config.yaml
num_hidden_layers: 15
hidden_size: 256
num_attention_heads: 4
num_key_value_heads: 4
head_dim: 64
intermediate_size: 1024
vocab_size: 8192
hidden_act: "tanh_gelu"
norm: "layernorm"
norm_place: "pre"
norm_eps: 1e-05
positions: "learned"
qk_norm: false
attn_scale: 0.125
bias: "all"
tie_word_embeddings: true
parallel_block: false
extras: ["capped logits"]
init: "normal"
init_std_qkv: 0.0267
init_std_o: 0.0
init_std_up: 0.0267
init_std_down: 0.0
optimizer: "muon"
learning_rate: 0.0137
lr_mult_down: 1.5
beta1: 0.95
lr_head: 0.0124
max_grad_norm: 0.5
warmup_steps: 200
schedule: "wsd"
decay_fraction: 1.0
decay_shape: "linear"
final_lr_fraction: 0.0
batch_tokens: 262144
max_seq_len: 768
doc_mask: true
train_tokens: 885200000
max_steps: 3377
dataset: "wikipedia_en"
Each number is 128 + 24 x the weight over the matrix's rms, rounded and kept within 0 to 255. Layers, rows and columns count from 0.

# layer 8 MLP up, 1024x256, rms 0.13, rows 338-362, columns 128-191
[[172 110 107 151 135  98 136 162 144 147 145 130 104  99 159 127 118 107 143 130  95 171 112 103 141 108 144 145 128 174 154 109 124 146 112 123  54 154 121 128 140 159 126 111 143 132 153 121 120 112 147 150 129 139 127  93 141 105 168 111 135  96 119 120]
 [ 99 147 132 153 123 124 132 101 115 150 146 164 131 128 150 147 118 142 153 126 121 134 145 100 136 123 109 138 142 108 142 153 118 130 114 135 111 137 137 123 152 132 154 114 139 111 116 158 160 169 117 115 109 139  88 132 140  92 130 138  91 120 134 125]
 [146 113 145 128 153 133 107 130  98 116 157 150 125 116 108 153 130 118 103 137 116 119 105 164 127 131 125 125 168 136  95 154 147 141 134 116  65  86 107 155 111 142  98 154 138  98 100  97 152 130 180 141 128 139 125 121 155 114 176 149 104 144 121 130]
 [ 87 140 123 116 153 131 118  88 117 150 136 108 143 155 109 112 115 149 141 140 151 103 142 105 133 142 125 134 154 122 122 126 109 151 133 147  83 179 163 148 113 149 148 154 116 109 145 140 140 104 104 108 155 160 173  93 137 137 126 131 108 151 151 139]
 [124 157 159  70  93 115 143 121 137 121 144 123 147 115 108 147 112 112 125 155 137 114 118 104 121 186  64 122 157 126 118 136 152 167 150 132 149 145 120 111 129 134 122 160 162  98 133 102 115 123 119 125 134 132  98 119 200 137 142 110 153 111 110 149]
 [126 129 149 133 118 145 120 153  93  85 155 142 136  82 103 145 131 139 125 135  87  95 114  91 132 146 117 151 103 144 114 148 126 149 129 134 135 121 144 149 151 132  95 104  70 127  83 129 114 148 103 144 150 103 159 136 153 134 111 122  91 140 100 134]
 [100 166  98 132 165 136 128 104 139 143 106 123 121 143 130 104 142  77 135 125 134 147 126  94 138 102 146 137 115 117 126 153 152 114 131 105 167 145 118 162 109 125 152 110 172 151 158 126 154  86 137 112 128 121 104 119  87 123 166 175 166 153 123 108]
 [101 173 123  87  80  89 160 142 114 143 132 134  75 162 162 124 172 131 197 134 100 141 156 128 126 150 146 103 122 125 105 136 119 149 125 116 136 137 128 128 126 169 149 115 154 115  93 140 127 118 138 140 169 137  90 131 106 128 129 127 115 111 108 120]
 [131 137 146  90 150 111 112 115 131  85 154 157 148 123 135 127 168 147 127 200  93 143  99 127 151 131 153  78 103 129  89 159 140 159 128 116 141 124 116 154 119 144 107 170 128 138  88 119 142 100 172 159 120 128 141 119 128 128  98 163 129 173 146 141]
 [114 148 140 142 131 138 159 140 151  90 100 138  98 108 147 120 156  92 131  94 136 169  95  94 133 121 123 103 123 177 118 166 158 120 144 123 121  89 100 129 126 110 168  97 108 102 117 155 107 137 107 154 146 145 122 135 109 109 134 113 104  82 110  97]
 [188 124 166 116 144 170 132 104 159 126 154 154 120 157  84 121 121 117 105 169 152 128 153 148 126 126 108 129 112 123  74 128 114 110  92 141 142 107 108  82 146 148 108  91 102 109 156 126 108 140  94  89 118  63 118 137 104 176 131 137 105 160  79 138]
 [138 103  99 131 155  87  97 121 106 158 137 110 116  79 132 148 126 102 131 120 146 107 114 104 147 113 157 109 106 125 112 113 130 136 150 136 122 206 157 142 154 122 108 172  98 132  79 156 152 101 139 102 122 143 149 170 107 123 137 150  87 155 156 117]
 [138 164 130 133 112 114  96 132 117 100  84 153  99 155 129 167 112 131 101 134 121  99 146 133  95 127 105 118 125 156 115 107 100 131 182 138 121 145 136 129 137 121 113 128 111 158 168 142 104 137 189 125 125 128 143 124 127 132 101 144 150 117 149 109]
 [ 81 148 112 117  96 162 106 125 130 148 166 112 136 155 103 148 110 121 126 151  91 112 104 129 137 150  46  71 113 179 158 159 118 127 160  98 113 127 107 118 154 155 109 158 113 123 130  90 162  97 149 126 140 122 134 123 167 110 171  98 138 156 184 142]
 [147 132 130 117 100 151 120 135 135 156 151 146 139 104 123 128 103 158 114 145 104 131 139 137 137 127 152 134 120  98 125 133 119 117 140 119 105 144 143 126 107 132 164 144 151 111 134 133 135 131 137 125 129 164 141 136 105  90 110 142 116 132 139  86]
 [116 108 109 128 114 136 114 120  58 131 215 143 115 152 119 106 113 121 140 116 111 144  86 127  80 117 121 141 126 148 147  89 135 124 172 138  87 117 145 106 130 131 108 153 140 153 181 107 155  98 118 158 134 117 149 149 112 153 141 151 112 136 108 113]
 [ 95 112 124 139 179 129 165 100 100 115 136 150 112 143 108 159 126 112 124  85 143 102 143 122 148 129 134 110 119 176  84  71 159 130 160 157 101 119 140 131 112 103 134 150 122 132 152 165 152 111 135 117 134 128 120 102 117 100 147 128 157 115 105 124]
 [154 137 121 117 139 108 114 103 139  89 166 180 135 117 147 114 126 131 155 139 103 156 131 147 121 108 108 135 176 165 148 159 153 104 152 134 162 157 124 115 125 144 113 129 132 130 141 127 121 138 127 120 127 106 140 137 157 139 115 122 118 131 108 161]
 [ 85 131  69 119 112 167 149 145 123  89 160 168 136 113 113 115 169 154 120 133 116 150 113 163 117 111  96 166  97 133  88  92 135 137 114 140 100 137 113 116 118 129 139 125 108 116  98 171 161 156 152 130 125  96 131  98 169 151 115 140 169 103 141 101]
 [118 155 136 127 112 112 144 144  98 167 112 114 163 130 164 123 140 131 124 148 154 101 163 150 171 124  98 120 102 117 133 163  97 115 120 130 141 173 104 173 148 158 105 140 109 112  89 113 110 147 154 131 100  98 115 118 133 134 113 164 108 137 113 136]
 [122 151 127 112  99 157 149 142 139 136 127  94 155  72 158 123 143  99 151 185 137 151 149 124 182 151 124  97  89 209 171 126 143 126  99 149 127 157 110 103 112 164 148 118 119 105 113 127 108 145 127 158 150 143 103 129 104 139  76  79 134 134 203 116]
 [144 138  78  95 145 155 103 148 128 137  85 125 127  97 143 139  83 151  86 113  84 114 146  87 111 114 169 139 157 134  90 128 158 122 141  94 102 129 123 152 127 142 158 127 109 122  89 153  83 106 114 144 120 130  88 143 125 148  81 182 144 146 142 104]
 [111 138 151 166 100 119 125 135 144 120 162  96 137  80  85 102 140 130 126 143 129 126 179 130 131 167 147 121 159 109 140 173  92 134 125 136 146 148 128 158 110 160 156 132 126 174 131 116  98 172 106 139 181 120 112 146 117 137 114 135 128 123 125 105]
 [149 162 119 102 119 130 127  95 121 101 123 120 126 122 166 160 143 120 112 115 153 159 116 134 118 166 150 147 106 132  95 101 140 114 112 148 146 125 108 120 145 130 130 107 170  84 139 123  78 101  98 148 139 157 140 134 189 100 115 118 124 124  92 157]
 [140 125 116  91 201  90 141 160 151  99 138 154  97 120 137 137  91 143 143 135 117 199  77 150 143 147 137 145 141 157 135  90 142 154 144  73 117 119 114 181 162  84  96 164 170 148 108 146 146 159 115 124 159 146 137 143 115 103 123 147 104 106 120 168]]
# layer 8 MLP down (transposed), 1024x256, rms 0.0501, rows 338-361, columns 128-191
[[115 145 131 128 140 165 144  98 137 122 114 116 157 130  96 134 152  92 100 106 156 161 130 140 120 117 173 154 164 117 129 182 139 137 172 139 121 121 136 132 137 142 133 116 142 157 134 126 123 119 170 152 116 112 155 137 131 127 138 134 118 139 130 117]
 [135 100 125 164 138 149 116 185 136 111  89 128 147 114 150 136 134 124 152 158 139  97 115 104 145 147 140  83 115 167 122 129 101 141 104 145 103  87 176 108 153 126 139 114 101 120 163 122 141 125 166 111 122 139 123 135 113 135 138 109 148 116 101 107]
 [ 97 136 136  82 145 106 127 121  92 173 117 143 155 187  87 111 101 131 117 159 139 118 121 125 110 127 147 146 144 149 157 168 139 131  97 138 107 127 156 166 145  79 106  86 156 119 127 160 134  72 116 140  96 118 168 138 134 135 160 143 137 112 114 131]
 [169  91 142 162 101  96 123 142 108 119 142 152 117 128 164 145 154 109 144 161 103 121 128 116  92 116  83 168 103 102 144 167 125 143 111 119 121  96 115 116 155 104 106 142 149 109 136 123 148 175 137 139 147 135 110 121 159 126 138  85  86 107 151 103]
 [104 156 116 186 154  77 164 119 157 123 107 119 169 103 139 141 131 122 148 127 154 172  87 123 106 167 138 118  91 126 130 122 136  93 134 152 161 116 174 114 130 131 128 123 127 140 105  94 165  89 106 112  85 121 141 129 143 133 103 103 127 155 126 141]
 [171 126 134 140  84 126 131 123 138 143 111 112 142 115 150 126 122 123 202 122  98  96 146 128 153  63  95 108 115 153 120 110  83  85 105 142 102 156 100  94  99 189 128 142 115 150 124 105 142 151 133 116 110 142 105 150  71 186 146 159 118 130 136 104]
 [128 132 132 135  99 104 110 140 124 130 138 146 222 115 100 116 134 154 100  93 160 171 154 110 172 119 112 122 111 124 151 135  83 112 115 126 127 107 132 106 155 148 133 172 111  93 126 107 154 131 133 118 134 119 112 137 101 140 116 164  82 152 183 138]
 [146 155 123 145 146 134 120 140 185 145 104 102 121 130 108 126 141 146 143 130 154  76 145 146 131 126 116 136 120 106  87 154 139 125 112 134 112 130 111 118 153 158 142 132 129 147 157 138  62 130 150 127 124 138 171 149 110 156 123 141 130 112 131  99]
 [129 133 121  95 143 116 135 109 132 174 134 121 151 142 150 115 124 106 140  94 164 112 155 176 106 138 114 136 119 127 173 131  94 129 129 116 129 147 101  88 116 141 152 124 138 124 139 127 145 106 127 102 141 153 106 108 174 135 141 124 116  90  99 127]
 [122 116 145 155  93 115 142  96 140 117 116  95 146 129 103 136 148 135 153 125 151  96  92 148  77 128 148 117 114 118 118 125  82 110 127 109 133 124 123  88 150 156 101 147 111 118 143 127 124 130 125 112 147 172  91 130 162 114 123 141 123  95 129 154]
 [155 135 102  88 156  73  77 106 144 134 141 105 119 144 150 153 110  64 148 114 163 123 143 130 137 116 104 156 140 117  93 166 130 115 135 132 153 164 138 130 118 100 141 126 151 138 161 104 108 137  83 103 106 175  96 103 140 139 134 140 145 108 115 131]
 [102  92 151 139 131 133 100 123 141 183 133 140 170 154 112  92 105 160 120 160 138 113 128 110 137 111 121 107 156 147 128 152 131 123 152 138 125 139 127 175 136 129 103  76 140 119  87 138 132 102  96 134 126  79 156 116 143 111 145 118 122 102 169 180]
 [153 104 152 133 131 155 131 150 139 154 173 136 133 113 134 145 167 114 181 164 133  93 115 108 151 168 146  97 160  64 140 128 163 132 117 124 142 138 132 118 111 150 130 114  88 118  69 113 111 118  95 108 120 145 106 138 129 101 160 167 135 144 130  96]
 [126 124  93 117 151 116 160 142 118 152 102 101 158 138 150 165 160 144 133 117 150  74 120 139 130 128 150 156 122 108 104 144 133 165  92 136 150 151 136 149 122 142 139  92 139 132  95 126 119 145 159 152 101 146 143 130 135 155 120 122 125 134 154 106]
 [133 134 134 179 135 129 162 133 121 136 117 114 124 146 136  98 110 102 123 125  90 109 103 166 102 128 152 133 132 103 137 179  97 123 137 125 130 152 144  98 129 138 141  85 147 156 124 138 112 125 159 147 119 103 105 115 167  83 112 133 123 164 126 125]
 [114  68 167 105  92 102 143 142  90 155 128  64  81 124 120 150  61 139 163 152 127 139  67 162 146 105 102 127  86  93  93 128 110 174 111 109 139 156 114 129 148 126 116 128 155 138  83 135 115 129  69 101 128 125 116  88 157 102 122  94 121 165 151 112]
 [143 128 125 134  80 110 165 163 152 111 128  82 119 107 138 155 146 127 130 179 111 129 125 151 128 115 138 135 101  79 128 192 120 133 106 139  94 167 194 121 108  94 131  95 109 144 110 145 135 109 155 127 163 150 125 159 122 125 126 142 152 159 128 115]
 [126 101 126 101  82 149 186 130 159 147 140 109 114 136 136 141 165 126 139 106 122 125 111 152 151 120 157 133 107 100 150 186 130 123 105 152 143 115 147  91 121 153 140 174 142 125  87 134  91  70 131 155 123 114 137 140 144 106 118 165 122 138 163 133]
 [149 144 144 127 131 127 149 112 121 124 130 155 116 171 139 158 123 156 152 151 145 132 115  90 103 115 176 118  92 162 112 130  96  73 167 111 134 100 129 134 118  82 108 126  72 183  91 132 114 153 147 116 134 109 100 112 130  96 122 120 106 161  93 150]
 [126 111  97 142 126 141 132 113 124  89 130  95 118 113 172 122 123 117 128 113 113 160 152 135 127 133 170 145 177 169 128 116 150 136 150 120 120 148  96 148  93 109 147  86 127 140 156 100 132 144  94 125 133 138  97 145 109 135 151 111 139 137 136  97]
 [ 98 118 151 167  86 110 133  92 137 141 125 144 117 152 113 121 154 138 158 147 137 118  70  90 157 107 116  86 135 127 118 129 152 141  62 101 134 123  99 137 110  96  74 188 119 146 135 138 142 114 122 100 132 132 138 157 128 135 100 175 137 149 149 153]
 [117 110 142 120 159 110 139 155 157  92 164  77  99 138 113  86 132 151 130 134 109 132 104 118 110 128 176 103 144 122 130 108 101 139 107 137 144 126 168 124 102 155 103 150 180 116 119 105  98 145 152 143 146 139 113  88 139 127 145 108  85 111 140 107]
 [143  84 133 173 142 138 168  93 155 104 147 132 137 138 142 153 115 130 138  98 155 119 167 118 108 124 119 121 165  89 100 125 114 128  93 143 127 161 104 124 167 120 172  81 113 132 116 181 141 134 134 105 127 111 126 114 156 109 147 135 101 113 178 149]
 [ 95 155 109 113 142 126 121 160 105 106 168 195 160 128 107 115 123 142 126 119 171 175 158 108 120 134  79 133 152 167 128 121 114 111 153 134 138  82  77 115 170 131 124 116 133 131  81 152 171 157 117 147 109 173 129 115  99 111 120 117  93 105 150 151]]